Weights of a small GPT-style language model, trained from scratch on English Wikipedia.
Size: 8 layers, width 384, 3 heads of 128 (1 for keys and values), MLP 1024 SwiGLU, vocabulary 8192, 18.9M parameters.
Each number is 500 + 40 x the weight over its row's rms, rounded and kept within 0 to 999. Layers, rows and columns count from 0. Numbers have three digits each. The size before them is the row's rms in percent of the matrix's.

# layer 4 MLP up, 1024x384, rms 0.0273, rows 220-256, columns 0-127
095:549470525447497478542478531541576578522558517552487462504461461510518507588457457534461518445505511553463437424407519500446547585480430588436482516529572549455488572496549523610560431414507495457521530471570527466513504515603470443510503556542486509498538472504545440501478481511476464455559516424429497538441512429512533500460526526493464460491546453561540472540485566440513477491512
097:536499471485533486407465551529476486447456483508430456487510456490524495546560532561595453500471531485501527575521426484507559520458517504590472460567529464496529491519510575536470522488493486482530516512534489389529447532466578482516488482481531489583493438537463542421511488566476459557426489520469477469434506483472527516480513463529454554474429454529475472519546486633507490496461
100:523528588518553472408499502488538442549519445455488492498477560461479545525519550466437463592472522502506557522596544459443439528486469549506530447528516446553538528533551535499450499542474527485449462500540510470507518550479526528384510561450556549487484474543529510559563455536586475516520535500543526490507540392460496477511533480520515486449453464506493476462522494473502487482503
096:447516532459512467526478503556496496513456487539527526460559543528526574502558463513486491513561522544404484568525493440491463493506515491444468560448510430456505543528530483500450533520455490464498443529471474465547481538505491534553450471476487535461455370446501533571436512500499475464525522499493494529548461515522496570525447516400488468474551538486475445489515516491495444453590
099:423515511519522471528521562497510539520484497451531506497468499463500493537530554456494503475523581478482511465564512602509495527520545493540528454435497454510497530457467457525459432456556479500483542487534532486616530525486532485445434569539506505456484473536526523552541407535470494566472523476583485540554456566447464577518465509509440482500571440540486502446497493561429565528484
095:435419556523567503531514424508487549489547502458440464511490477498486485485457518505428498523544517523463533557576434442457480486456540493529465445449476463519476407480489551516465535479561539495493547579490512540460503501493494454487495548509476486521477462431480510546548530498553471463471494476530449550507532526480498522507528554485506555507551478524536514537440577500483541458518
093:471435505511561521492532487490426563522500545465556506519527478471541464589529456566486499488567475462526540525481559519487499447482495536521458461509548499408487490462579545498501517432443485430615524458483468548508566533508545517419531544513547460439442504510530496534502479496461435524559460494484555528544509443517526593529489476416473538570522470499499473515509548504491453478594
097:534503508584537461486530436545515433539519482537625562532562524486443495433498456531530422516493457533464461474497421434571445560509457579482451536533466506495489430485522519473378457511549475507553477531584431545442496556501496466492503599476542563499485482486488475501509526470512543515474550523522570415447498520442515536515503495486528468536496555517496513533508585541494515479548
096:561421517517541520516538484508484532442461505472567568518533536471535523451476462450452503497466483505536452528500551486397543530559475523539523494544502544475422468505550509491504499508493520536528521500522536517493491492566546566550508496561500415496505467510460457478489437482501491463502503512503399515440542429495504547465455517487426534521472497452523445513526482515491463506487
098:513491418565567598506506536468463521446588498539535367518557535535497451565521488471545442446484492456431448517487475530394482547379513562528436394547528553572482507493510433497462515497464464556506482522470514509552506494514464553496502531483495518492535475444456519523497488417555547473502516457438511568512562548528515520517546568462539520427536427526483566486497500525507492499462
094:471421480533541533498520535516457534467534532451546526471538516458566446476575527509520567547506478492548499532494477480539522482461553499513454546440430441429526561504433540500551526510411455416561472523433452542491581559504572434481496471469492497421472570488476515535496515490472526487482506494554499476489466442593552470471520452487511509463552445588439509585551486535508497519441
103:471491503418576493509520523411533524522497528493448500485433475537468478438523535527524529469484469450549553423449473476488492473472519505491457455508511477540514511487516556528520534479567563510509552555611413450515533484484427462527491456466489468480510528440496494467508526476453416487480420542500444456515385478424515553468481525417472557477510496491530545507482486506477514495511
099:482586463494475511471493504554489521428462589534514500494476482526437421521502527580537520533524510512460462524475501527497556481451485542543573472461503460479473471470472448533509471440475483467460457429539431435487494472476418445425427514522506470492534543495474492470488528538490532520559547447464455432573468583541435488502545496521519458564570567480505455495482446485481581443496
099:502526485450421463490464461474558510471489491540481508480529434548442546502486560524514446531488452549515565463438504534553481456502503486520540470466499473506472539518479469434519434443473482504464546547495452443417488499556501491463505489416448420462565505568484550514563465456534580462490528493489489452483438563541512457458394549439558515502496492506495504413460472506430517483589
104:535529531468497462506513477563440551454492473432540565507476450476513459498440431493514508509539541496479606499468478524539518459483466569508480441505517540421562536480438521457478502530456563414536564509449476557459460514463537440520544444492491497544471470520524545552533602405518481489434461547489463539483561492535487547491454514539520515509490454479510558517518542511521506502515
098:506524478483464538560521433494465506483535456496492556555499511440524508509438521484534482457501489466461574447469568442544499501538537480456472461571489542484415458453527453497507533467511492476565503536455564489569519499461496477549429558544529554457527514474532500568426478519513547491559539523556427513518505543464529590565473567567449466486537486523469461465496557459493532494540
102:502548519496530487492442524468495483480505547530560523554509498489465529442500523535437445557585534501466445574477451528450466487570521524447491451540488497486541451509520531443427403501526499485543459557514419568513526493512439497506499483530468512485452433545473506527519440498489477486520424456434508414462586465494521537484503500383488499542519487522454462475526440469480493451449
100:538456510548501530449405479572585456579534481580442497503502567509555582519448451449442478540458518543505474531491479511475543500503526488466472467504527503529522603501521474537572505522480478544458511485491531551455467524440497505485566468467480492473496516487424485536497432493537483446476493503584533499472520492458445549483468531500485515452530465466526472444509536497468432475556
093:532424486550521423519563491469485552514510437508534417482505480535512506482558465537534586469496547477430477482454452434532471463484521450478497485548449435563480504600462502477486480503515519483569524526493533470557557497488481580483480475549573496443546495513515378446527519476549501486522531474485456443529471469478411535471500616486497508482522476537437443512489582448535466483499
107:565505427500485577438515522504526475531487469502539558470534439499483500467466523479406520548469538512448509489450557512531532493489512497426471460489476536517507514518466531469487480548495486530502500572457428617483516501506514470560459507530524486510469504539526539522514590453477522505516500559497438554451538545457537520526431576519465548540459467531506556438518497533508388560527
105:562505546484428476574455445460485488473453451493418520516540530533512491480559453574525511518452403418455529447467408550439513549556575485522480498484475466498522499445557568487517516469516435500490492486483514450541519468498488475514338508492511521481507467474465539534484507448580467499508519544543461495565420470504497452482483535544469443527442516544485511471581426546501553565539
105:506558464438501461473494509544479504458450459556488436468470513561480517459484427465506501476532473585571475500458463482559458532473484554500550557491534553458511545475519464515533517487468516502511491448461499524470428470446500516480467462483370539507496444466484513494497505492472543404561501508496476448446477532478449515500443470446561481471540548541505495486422526571483498445456
099:489519473449563501521548530478480423482495510482549495531437490512512492422536516457465549486485622569468476547499445502461591442523522537538449434532568498509410497508540487536513512516526450546473391541446517522495469530554605477448530483511503478513501489456576496470475446487457499510471462438515496450552561494549479501498496451459414513518531562509515401562481588503459508503539
098:600517477495574578508527463507429473471561505566464490474535532551477465494505536532504508486484512477479563538501576502503511434466505501487554494552555507457512492517515457495557510532556457507484507505489477516491503536445468514535487413513417527505446472555452531494497544441529489442454491574492469492496498530526460460422499509472466479530525501506570532533499534543500490490423
098:550577585432540459467519491510491529411516502508528504496482535499500527498560511522460492428486468559479477513479554483478560509458561474538499480543494523428543542483578422586479463496499482493525573505486522515530403482492439513478487476477481484471559497507541532430533531575456505509421520422575491504488542508449492497520524522540461485553455493498473479510511547500501530524489
103:471443494507483459496425515530513472460455467539552583475492608489503490549557518522478526468436439434525502468503517490559425430504515483505559481520498505563541474616453430499499558473414454478426457510510516484541452574447474457471533509521504544508486469480456495528522459521502533494499477546512504516539540512560485456509484470477514439515455492538496519531550421484558464523456
103:520522479517536519443496477493527508489501396520491532477463557516457517539535565539483476490435519507483494494510433465575438454475497478475560504520525461533537460523452471547414499515540550529474488439511566459491497440468541484523490512475493480521470492414504502518395406466447458497512552508474472484489476503554460492542499547466572454468452490476550440557520471487591446478526
103:522517441500543589494502510509422487506519488506560488451533555491516500503513529535510491517444507504538512584556466521495563491482540422489531514533547488580569532450510499482474483485456482479525431500438532534490537484436523433495457466562611500512469461601466476518477565466501553516533451500456506553476438470485474554527528482561535396517486445431499519483493540444439437529513
096:478580510527547514464457441507538552513549493480531472586507526521466520514523510438525482512515540530480512472470508538570459483538429511423514440462519503522510472508451492541461519473475467569408497473590409471536511487462484437540490515510543511414516488512516470537472455489461491503512470434496416499480521474497502511483523483473412485498500486526535473474492460541498473506508
101:437546456520487416493456454432510506578443497456495486459538528499457463490485427476522475442513546463410487524502520526551503511450472555533528457483443516461512472505474400500590522549546596588623510544541481517425472478507488478485524436509497504521448504507524546486507542463452484466503485565554466499483448509512518509539558551462490494520557553529544487496486468556577461528524
097:526466484476507537446543482543448513524489419526493454586524531504502572484510477516526547504524549529470503595520506524505482510512547570538441526448500512510481462457455505514442492492487490520464479553512511544456484451482490486546564550516491479501528490473541469472522511508500514533529516466518475418478511540529528499432491416455422440462415474536531515475413519576506506555496
105:510461512469523443535489541499563535488534452472492559569522508475498456494532480537516482518492465475471521600507488572528493459512479538547506462488512489490529540390485527522523462548403483542476473515486465403553504492545495508493545548506434502548504461504537496557505520382446511376514551473435502487516561517435491494491458476523430474498518481488523513480466458522514521522497
110:514443462522482483471510443431528427494542512454478592445469506463587519482525477516527581498468462481546528567471496519474484535448498543452490506565525577442541493464510461497560515500460517532577447471470463575466523544540492476499528471467525534446523447425511471541447499507537426488505501462466535497455526518518548518476540414522437547427564534486486436508478483478521472553507
103:453588538458496459454458484563455547496521536459468457396502537488447513536439548482458480504586481524507516473525529533474535468499509575506501417562482506512462437556443483501497504512494528487486506525565516493454443413581524546456535540550565513517518526483504458515478494541569545493509436499497470411500464469473514486416545460506539448491475482503511451470490568514496467507479
109:486476503448509463519500527533504448489492433491547419525535506628498472552468515434479482520509517503564467623559496496481492535528548456558527479497538460524536514575494532488493418494547454494544481462470514516553509505482411567472571526481506525459478507563473450535502454581518480416484477452526462422571498452511541487478518415534493447435547407492531497551502478466502525457491
100:485470480480460467449537531624524463528499545486531449479551527494488553527508471498492469475522416514490512529465618466419511475493436503463474433498558527491451577524519497502515477496482536451536516455464476470516463483546526530517463470461502478520480538502497495459475572453477454521475495539517569416473515498544507484480464544499511486536487521565504486484486501541511497593458
102:467524490483483460460507457599464568456501449434509383520541474487512507492484542435554554587508461518504476573536474491439489513451478514442464489504598422488425458530492480478555482502487519529468563475488483578486500466479501511471451439560515444579469530530497467499477476491435503506541529509492554462524522508491490520466536558511515522516623548453541554498479535490439522515510
# layer 4 MLP down (transposed), 1024x384, rms 0.0231, rows 220-255, columns 0-127
096:455495481553535442474534497549483461467444524506540515478593465476524497421501524439442538525545491557498519488525486497618483442485529551512499469509533414483551511479500460498492506528476550525537486456526537487492483471426551491430577478540444484525466477416505479609526495560441468475440511467508498518574551511475435507569552496513480570513458480575534530483520511471426549452467
095:477538480555529502484460569498442453442450468495517422488494450476430486480518494541562471519568533506501461517467514523500490496507511562478476417511469532470496545425485496562526520454458520474484528535501563476425469522486455493494513455468512494485537508532491531544524537525459530508464518447418522464500408491485456431465485474538516479498502565489478492482489505548501456521558
098:509443464440482539525484539494423534446425541535581539509534450535435496485505517461454475469490496448462542499490496558470444469433525494509512539523446498443546527501521519508586477485590439508471588486524521529495437553489463486486452498471512477477530538524529398506520531436490452454559529535555480475512452449471448494452547482528472430454567511451488532478497484554496506489474
093:453488529538398550514515516496460465523430468452500483506495471487571381426542527499538500492435387450525576470448550497489486556530530431501527484477487547463484527463532506553553505433582483487512531466507539492448481474476511561432498517492474516580497521516483467451542586536490531534494511475505514535490491467475541463483556518544534443499456449430557572497508494512474521484563
101:557504445518612500533498478550415572497545410458482499504516504488523488446531455525482511424506414590487489426454472510495549467516552549482573545501475540517535532415519513603535482475468587504458536448410510515495498543480521493400509511453493439532509512457467561546510538517491464520504535489433549485534518510490467491468506526457492510449538443462519511490588473465529511494562
096:575534508546486506457456492482554466482465540512542552538492509565462454487498489526514490609521476468453504470507518405507446443542454474457552495537524459483478570493490509442534422496524470486522556499555496509464530514571510452464521438561500547447556479574546483529480550439550501543528494481540551567484514415577407437445426516537435470559453477475478599510534494462513490457505
091:465453586411494502528552512505433509547480499467515518489484515459454491496526604503538505427551451453446483467494516443563455461504530528540435493547471521536509477517480554536505470475500466480499517440481570472516496458428544510496480529485467579495514430537474470480534551524470518510531580519560519459532438534516490482516548446479544418556512529465517496531458492549513512477526
097:487494466538522513556539503487512553547531542520435472466444503461467495519519550549494473603510521462467488530505479492516478525523445511569497471491505474508490481463565569440593490425476489494498533448495520549534568510457513499480544515537509498508523553504428501517472540505483477511480572461431468449520492540519483473539481508500544495471493504521460493513514512470562531490531
093:443553475464508516580576494522462503467494421447516522413463482490539424526591512566498511451394533473478473570511540485450524474529542535569517493542465518519568421494455495530475438535518524449520532522549485489550491520552565552497510498519486558469476485451446490436537536520522494538521480454459495489550495539510505446429528478435545477456520510500536517543502533484521505532509
101:547518478478475489517517463490554473508534512467560567504474498514492513480486520484481503533530623538668502457483488464491476512536543469547500512515463527514464534383549504450498455495512534501488450518540446526469486495530483517503557458503576491499508520515564452489535524506490442488525534501557484494426493486443419433472469503610499534546519565457445444455455564451437499522483
094:472497514458445537484533507517553492466486519552418446456473417478505558539396531504478555495553513490530525449540480483466547526563475528412519509480488519493490466459505584516464514489515450566493507524498525542505507439446510472441531474507501473549445550514502548549561461465441524477549489451546591477462604554482498572486507531522418515535581437485514536469483510486470519470530
104:574544509501549524474492496463535453483485521548498443436487546457381461569472494526529478494493483468489490523439539438485528538492459538482461569453471532522460489476487492491479495528539600470462435472523464476498547485427582538524465545466523509518504560463480543453523520493454436493504474509506483445477478500527557483509418516507531528514517509504589521501499545512510510524557
096:555466584528460494490476546463451513540488392486521479491420539461494515460541501554511512513506504493472465445566554535534476457485528471461476487537535496467497438469567507414492509565567535463491555494495484577466489485507508474498491514568471491485488561523537537441480515496465466513548486469530515534447492531521495483512506504490508505405531446450564506523488567501424501464483
098:491466439475571484537488498533461496461518547533524517509567472474454469490512512539649490457544518538532505551502464506518495515479516518597531470435532474494537407485536496594476559460473502590538513475556573482593497513454490532461564540524472469409442513532552531501421482452488409477494518526489454486548568515433451432505452451534524519420464553417449476501527449478489541456551
100:435543446517414507578507540476479467480494485487448481558544495580476513518483544443561452489498556552504461499518474516536545513491577470462520462440505485491520518509540509513472525497468466524487479484513457483528546515384418481504498465452461441484412484527528506581467499531466549558497542618567497484478519570526541488540486501513461525469467532534487477458520448563506490468401
095:451486496530470506494411525507499542513530481548577442535560497488478523514520465493462484490472631480482504560475497456514454488533497537426498523445528473479505431503512519482492437485532526499505443500484517525513443519509468464477467513489493509517483503488514531463549587527522557448477569577453496481468486518497480507508524457488487554573530536508465508540516475502449566501458
101:543529460499521593470502544474456483523523534491511473477534476533471457456475438518509486467530576442460510413503501516495552461508507470444493450471455511511509505507489550546496479542452476465459517516507508484515574513499468516502390481528552535450472511570537474496491517534507566531495496530524443506508561537529458536412477517538388511498482489508521492450538507512518480467400
102:438530404462467466492467497517523470496532507593512516499491572553540521485402542519528458536462485464527529483525558532491442459515551457582502406523462518455484536548508509512554514521522479491501508475404523504518450519452495495519485460476501581520568493507483512456504491516575478518470552463576537531508522415519474599489497514518413446557470502524468488466525515535543437596488
092:552488467461562567532507514578597460496585488472504513515534586516486520509474486482501504465478523520520471415474592489502535507490513501527562534455548510572495476417480472532533499551501453549451539459547506502444516524542521437486525513497455531472559558397473536545502437503479498449539530565530511483461540496521511512465449441481510519495490470535516427515516410571519492466438
106:576557510495448477550446523499568505498477493532450540576517466443549447512538494465468551506502497451474453533470505568492578531574504477499490503504530552545501514580453505443496419540492472533464433526525439499483446514396580520543467451535544558470489433483502471525598570485480522537494637417453461421494477474447438490520481523495492455452449491521500515490518528546514402521514
106:459460486415479397476557547481448491459479531535517538474502501478510540490489540381561426516482515559479408529492491475484500508557441439480567537496560496551476466519527493489465472474508439466513581564494499514547509499536538517412502538464529557476509467476536484463481461516557468499481513456486498475540479492531438553497494463530492556593580496504535484448502524442513571513515
109:499481563548524428527565423495556454520487509486458539467461461530549544450487502472476582505432605548461552478511511509491487511528478633537519519426454541504508516544551449481514498513500464530523464584526458574494555525527467454487513528495508462495464533464452543435541519485507465498534492470508491493448483583492532506514459492469521564506514456494504420509425508490540506410546
100:482531549538497517449526546534513507504515458501433444506507560569496507515434411502468480525509477527474464405459552456564455556596468530508563422531439524504516529454508504465518498489510499481499540508560485521562520421562448482491565459496445495516517532449532472470516544489516524511536625504516542484497525503459493507527475497496456504519456515494541528505544535461512446511466
096:476480526545473480535512567471469477486438456492534489457449543465457524480502450592521424496541483499496502414552492472499430494463489525514510573468472519561450437494522488492524459464468532453490488526474484594502523505523544428559492513555522498487513582563541440530447597490513467473517551503458540526533424475483514521559495506515510484465484429498457547531559548499509574536471
097:531412498526521538460549462555545425494535425499589455543498514528555516455454461469503465527488512433586469501528502503528436451520465533528544494503448503586467528457482517505449514543461516474530500418412470479439534599538445422458533479540527474458466482463501527496495522474518508538587480483532548531511578462516489531501523498535451554537468507523468504481502525498445509417448
101:491539480469485511453542462497525532586472516525500464541441572451524488499517483535465483492541530542469559538505529534456516472572539484516444454582505527504467485515428492472516432557477462405481503505535507579471487489494544479486521453486523493561523517532473525431532588433484450495483520505515546464523461530501552588456468569546521502522513474497484554411426487523546492533491
101:544435504583575493445459533473452462489493515488500535446481479492446472461489614562525545528467479490481451532537452498488484483490440515496452601494476523582509483499519426588461549486442482527520575511423455477505495493544495494505521580546454545511554414447459538541472477487464439476493470530539407510484457469475566504581569495526539507519493519481494445583521494536500484493398
104:437568535484525465508527514544516535481518474490505507457542545524568460485496501493518577536509529460450485471535433535486530452531515537469454474450487456548528483421432468478512513564513459510501499466455515500481500520443468506560471479550512511491556573539408478551534524553472526656463588523490549498540506407457500535529511533607533525536544500527502493442513469444501489445404
094:512568519556536484452565514487536498432457494500534584479417537490525515370507554495545508459502453570505538485506521564526474563563499486543480510477515457494475507531453525503459440523494465527481523570472540463524457530488511514535474460510450474489521531534454510478465463509471456468448516587521451468509513477453580464458501519531464534494466534524507444464455536503494554497505
102:502509463452554495550500431498478439501529469423534536562430573471490530562436469487542494517484461512561517456489456457501540475444551505571496489494488439493516487498530512545587431541497504540468511458543558522435494514506414485503585518485535522536464483535466516528504530509505488457483461479500513508494585496476563501481511462493503531515541470443454566480493401535503457492501
098:501540500436566446492448493475556532525465533500485432482473454481503478509505514527447472472496601545441478431488467555524503481521517422576467488474466518465519514525513435511552534514558497504439557513505589492510490500508464465551521513526509535440478531492491532500480532482485477548497455443537485491502483470455529563492476536469529504509479518428479480537549547395530564493479
108:497501553525484522398508445506526438514483519499530506541566522517421475468417536521537537518576421484553474464569514571515497486518481521502538518475511434481468532482502577455502559505490470486578545450485520531529475513535464554467514522453500435546381532519553553437556475474468427447502469477516497477461524502589526495519591420499546568521538475562464490572499524488529479438497
106:590520532540532533471529432488511535494451547548507554524436496404516595508557573520529516508514438548445536485525424492499495572495411521494497538537465583519451462534499412518484509471482433479503457499467449446460504458512464454471462486445535502457482492479556530581463483512503452445499515484493502559515446485445510476493556448527550477508555504553466459564548511463522589501473
099:504468509495485465420545534549574498500473517502494473577509466482545394447493571472506544473464501499474458484468438502535461468514532489499578572499440485482440505545502466491476540509455521504461480445529492495504490488501452523498462483531457519548526448449451481528512477490532557514518551538411468516504480557470470563553488463472497494505513427479487534466423489502511410502469
107:480471456486478488540504492519577572468538593568531427450544609616516460476524458435517484498553480507494461502533476435492473531565517485521511571515486435502499503471561488516495498474458530520476489450493497533502483506535438454502456527505539534493518499586534492481540484508514510470443475463504443491595537494541516476525488450501568454488462498524473449506487493543480522471468
100:507485531478513551442576483529514534488537541528450482521412515478514520514526557524572552474454555487456487460583506531544506499481490531488488549433526447419509446415505509496523445482510599510504553545534483504519515510429552470517517453578493498530523487627461444540532528447480532451549462531502524618480513478506520443494471557526507462491485482469452541505556476451513546453449
# layer 4 MLP gate, 1024x384, rms 0.0289, rows 221-256, columns 0-127
096:499440558547475535433532480502519548534520488483533514451437480577510520496505491457465569508493507546529475490502518560474536538557475497439456463452530487516432451556469516436441501543503472523463469545458473486492502498496501542539501441509508517486492511595505476487452456402506535503523466483495472475544523431501491560586516484458481427542476522532494511494510421470487483470527
097:488547479510499523562476567513477508555487435537502536496433524546522470445502587501485558429489452502508494515500539542475517570470517498507489511539453426514442530470483490506536479505493508583499509523485468579472493500509460565518451498507499547512495528462543588498559554552525427478499581430487522468522536576481455443492487446494490504512565541492476548446565563529439566444546
107:488520484496489525515525507482460471512439560460564502514514490531452458449483486587551556457486506566556509520437525433497470479544434519446498537462515473434561397473447533504525532593554474531496489482520486466511578462525483518481427455549593515526429508547477442474553575390552566536454569592522526511503476483534566490470465492471491460592542495536462550574527512473488511474483
100:552487485481564448506531515544543518473431510509431507529505501597521555431565572549496519566478469475472527522505594488584494537512528547423515440494489480517538508530505425553434491455515515495465457487553457573541481576482490507531502478504533481486407446486511523484480474438531463441543440596421482484511542486499504527458481475487517471503492524546507476549475471531436514471537
098:513444472517539466499559496517514503475575553539454457465525477459514482496541529531537485460520437554416522451476504443505470523483532540489537466477455602527495499517505489556458451457427490517520528508546527473491524488524543491427564499496519493475517487530546485488511443456527443566526529499501510464560515472519500481570431559458526498476537559467508486479516460517532479571511
094:445494546462495500474499533524518554499448574468543450526538539501449559450480445485518490525424528516517493445468558476460396422491503530474530491499492518477506470485460504483467498563549526513478464465478552463553509599456495332491504561521436423550562439491444477443570578497455525466555522507488484517454469581454450464511496464490471477515602492474505545542486446514457525521483
106:461501440549496478567524558518516568548464501505475486495465498494439503537505515470514511511481513477501494547509428558527494516479507507542521497517507508466511487452560497555543533439436499456476532421529470498533493500451542537506429503501554420486483478519483516560489477467513487500489487484456444546622491479482527474546532486537508537441545456520538491466494505481541568518595
096:440501551587504496563538519480487501466492553493544568535457505481520548457548507474555466538519540512512511479544529555461516458533537490487516469423544494459424488407549512453522510500602461522501430525488557446459452485404552536470557460449491440505450516578517491465428525498522396414473485516472467537486548464497545574475497513568498527462522455472526454437556553494474497456537
105:499465520517530481477492472502512443531538561506435521542468523379443446523479527446429491578522463450438539457510463499483558530493516455486415473507552511478464550538542533499485522462562535479535488450505486554524505510598489509516465478503581380457492500516528493500527474499491384458501454521490487541524467460453499530514533590537566478460532455535420480461547489534581546439472
090:578533464514458489459487468497464407466502463479517542512507523547462470469445545458398518579472455549510456489471545486526495482587515496510525500430521468542550471611519489516526513558445487497461437471417522471496577483472501546496549603507526505493550463472474524513471563432510543540491483511494456555510450512556549514532491499433580489442485449447450571559450592536548510479565
097:469462486499517482588527483484481471515496520471543557559540496507532509468560449535530575503458592480575569540434490455496499437456468522444542427497536516463531535463534502589450549500476464497449530492485439471506507450517440502492515504528524466501498502435512492470495471501472468501515401505461509472466473451482540489478486505423513534499461469418464489437536476544567485452454
098:493476512468527538531586523491489485495441490470530485527505521425414487416515473514510477467539505511481479523464523478493443516530539497439505500545487507461535465460535428506519494481418545432524503492487568514508565574488559498507462429467460511424450477485535525543494515428533464523591564443517564489535551483507532538494442463538529462522524528450483442468541491461527482498500
099:420568513464504501574504571548530445477529514458524527477518483523493445454505545523466481513504465513520539502513493445495490479499465520482552511481481441476476491469446534520452512537486494588454493525471476492501462507498502502496470475528483554573511451482517454477461498515523450442512516459497524487577469546517527477489481431444591471490511500560516550492505489481473537492504
106:485509552474493431463521460503493599422456486493449569468530498498435530464472441433410551492518445453469518541486525479460462500552466515468430488534529577531419465544468586508368534534493519490489540481506559519492441461515520517508435548575560469542497481477461453513518509445513507523510507465494500496554490438464486467551431537458483511537495494454489460440517585540521498538501
095:413457581512525488494488498561520496482474560468525476465530525502513508470501556481452474566496514547580486494495415471401453580482420597499509538433574426543490516474439481581473551511531406547547477490525486464478528503518532525557489523527555486533523502513455558493493505535467540451486462468447534487518479473542529517414533491497518521527481474471434459540520518496490478480536
100:539436450497441501442503550517397425516555527515456514544524449556481525441559452521512507492478565454479512460489431502487541495543472521494478484455487453489484449474501458505495521469484455560533493541468468480542523519432502548531536556508509460489513451546513473525532499498473453551507512442555503535458516548497491510523504584537530436537462435557486504517591484496563487546491
100:524456360529471452502506481531535441508588481478498481452536521544560455519496498501524497477425573466523435511488474473443431521498507526533489445447486471483579539510512505504567523542527519592480528459455508571509500532472517547565558468465446519459506499510537439446531530484557535536485487551509438595509537529504528491467510500509486503443471519508543526419552410515510511556481
091:540456523495484553486588561467470554438462554526548536527479566507539538455478540524437521508556550511459514539489485573487548542563491521551473520517507515535492534479500549412455491520517502506481542598552517508472532471489496521556573561460515551537480498509514460522494492536519468489460525435483485438491513491522542510507531516512490496478470505493481460485458475504475500518443
103:436534449474430491486484522444454456497523487552477532506521514502449445470479436509518453433532525469393480533461462525429446445521517486487497551520483496521588495522459527525462453533544560417494451477460489557446517471529594497496471511572447430558423493528445517416465483464448523478497489575457512512537513594560559472550437474576503539503559498483469558466468469525548472520507
100:459505502473476489556520558540519503488562475483516450499518482498477508386529464551433534451465527512497511456496484470497596488509526537459524458528484525525450509517490487524562536438452511605494471565566514440471498521563460495525552565487457475539455552540509499456480478550471474560578556478483507556552480510507507469427481433515490495407537464538502476485494467480514474533547
102:424540533492520556508476522525567509437457488490441509479545535574477509495473568534511479526465492592529465506489569445449424479515492446514518523501564488449511423468506410558477478489557495529492434497496498437560460486478524520466487511434446566511417394491473572497491558426528511484490571514487486514616466536510486438538489513550483472468543492469493459478537495521518489500505
098:473465493441519497510467504503423464512509453515502533450440478502557484505519497540508479506452506472473526496539469511497497518483527490506590534557518513579456538483579530671441471501501519492516521480556536509422487481474522456531467436597466538521485479504500473476528391547545434510565465489516516438530513575422443465507470485443506538474514488468471469508476541468525462527501
098:451493527490453491534534497536494522514568581518472482532532496486567527495579482492493506483507537453511518575526471510506519498513429484517556454520538547463433522432488470609511546473411472531481504543465435482418419476488507469548441506464464565534579470532459474592501474555588468545467495509494489470540469462542444580538491500505491567514578469510519449475461417460511482523533
101:494474532528519491500549570537478558428581525579429491491506521450424445537522538483513492387556491555460537488486446551497531537510580476523495431468462530473492555442533481523515507494511518539491465493492527481531390519582484576499421571431499486521426496527412463500469551507570513511441494495518463530531449551490526506452506475501521492450541495493509457501511488431503596512521
100:484552539426453498496501546515522505514520540482509530461515467525434513462497499479503472459477531496535445502463503518547482474467510551420419532416438465543498501517451548527487472556469525434484444471516511405550491475505491438479422452458534524473507453511466495506491613502426537514518454515466467467442453524530487535430449468422465525538482558440518448568548517483541467475493
103:435532482549512493575547500427428443527456539550472501498537486495523577431455528528522465545491590571474563528481566536535512556454547480549523423527435479511528527434649442444504530412541421445549438462496490534468530539515522464526554472454523516468522453576592444485539511522466483467534461439528531544503548490577479450535481481522470486407567505517468524406517526473512495468575
101:533441535484540480573519483574510476509511449530487468466484460469511516452489479480502536510521437486479412470523534509440500435473524526419539492546528499486540490499488532438482454540498441448494465439489476488441537493547489481522457519496501435504461475467560523510492529493554431536554526530442544506493477590570538465463438520533542459529511484507500515496539474525419460511574
098:526486459463499484484443420515526445539520442463461448438535533528496488506451482474464416588460481478447456519517504522435414513513446523438490552528495489469441502522439519490457441514392532574453543434508458488511470475469493436553460491495479483523515464493459499503592520413439474476496495475506443550475531568478524546477471461450463517537564522538488496457465425553471523501512
100:570492528499522511486455530457541573481472535521476530479572438517402526479489557507442519458507447514506518437519453442499486466449488454478512489533550475508486475580468528580560496519542454446490512507551475492445490525507578517427476456535542455540432541530500436461563486510496514480469545564474489455506509545487475512466524459507637479514473482499442549488546513406476478436500
095:429543523433529486550488472521492538522496519530490529421547495577459437487524528551535508438503458522580543500518552464516500486517485517554516560487463503522541529488461523483494473511540430550545490498441544477585500443443518500462540489538437489551517406520488424478517451483568457491511515446528509502547530461491549582550528500519525513507530465472519514500535468487549543505541
105:483457561478534455454491479423526491506555514495537507458391468461433548579507534529502483508513501452491571526417518532508499495522537530492442478484600514622548533449530544520475514490523522567489451542505519442437447476508529501555380499567516515486452536456479459497516484445587489512535481485493469531558483427447523526536493552544537515459484495503403523460522527447508501548567
107:528489528493417478551585474519474514522480501506445505470497544463498508419489542540534462515518487519516517533473458423494543494497509558493457420437595481537524517462473508612546550489405507492476494500492509447431490553486540576488546544477498513524502470431483526449592490528452555517466499517544506544576486532465509391506480495507471486530532477531481561464542441534483433566434
107:462522558535519450482534514557486536462531484440481496552422522520543525477505530482474514543461520533530501470443550467563495469524526529553508493509524510431464510539523429500501544455535498468453489436513461541519487512502462484472540475474484460453493473474484482452478524495528493402459455545525396533573516588452511556510489582481473432505563599534470493463504531546496434462566
102:479510485533528483507459527451470492518453533521548519510475515497472537442519496579516534414517509554455490477462519474442490519501493501511485495416468503483456431524467433486493574550507469495471528479503514516468515528487595487509433537472455529511476531561533512520521536517531459538536550533459528538489526535514477523509463545529561547544505560490492489466542504561530517510487
102:495463473593567476508487459387409467466523446584508514478447565522464436437462526508498530459433486533467469525487469471453538509492476496459524503482498555494471480518479466528526496478546397474478550476509561586470543557519461500527516479475535488558527541468457521528534483490584512539461530471542584475513452539489470491493493496544529520512535456562516530517562527513524473490454
105:554564527574523474520508525576532448532548534491514505497510461532499466480466515467505549463566560498476470502521483484538520508531528609535477524417429469496556560436464496553619460533448459527512511460467419436529516544491491560547448506443472556431502454503493505485527567519458487466473514503449475445554490492622523520458507496477479492493477502525497437459487481523526473466517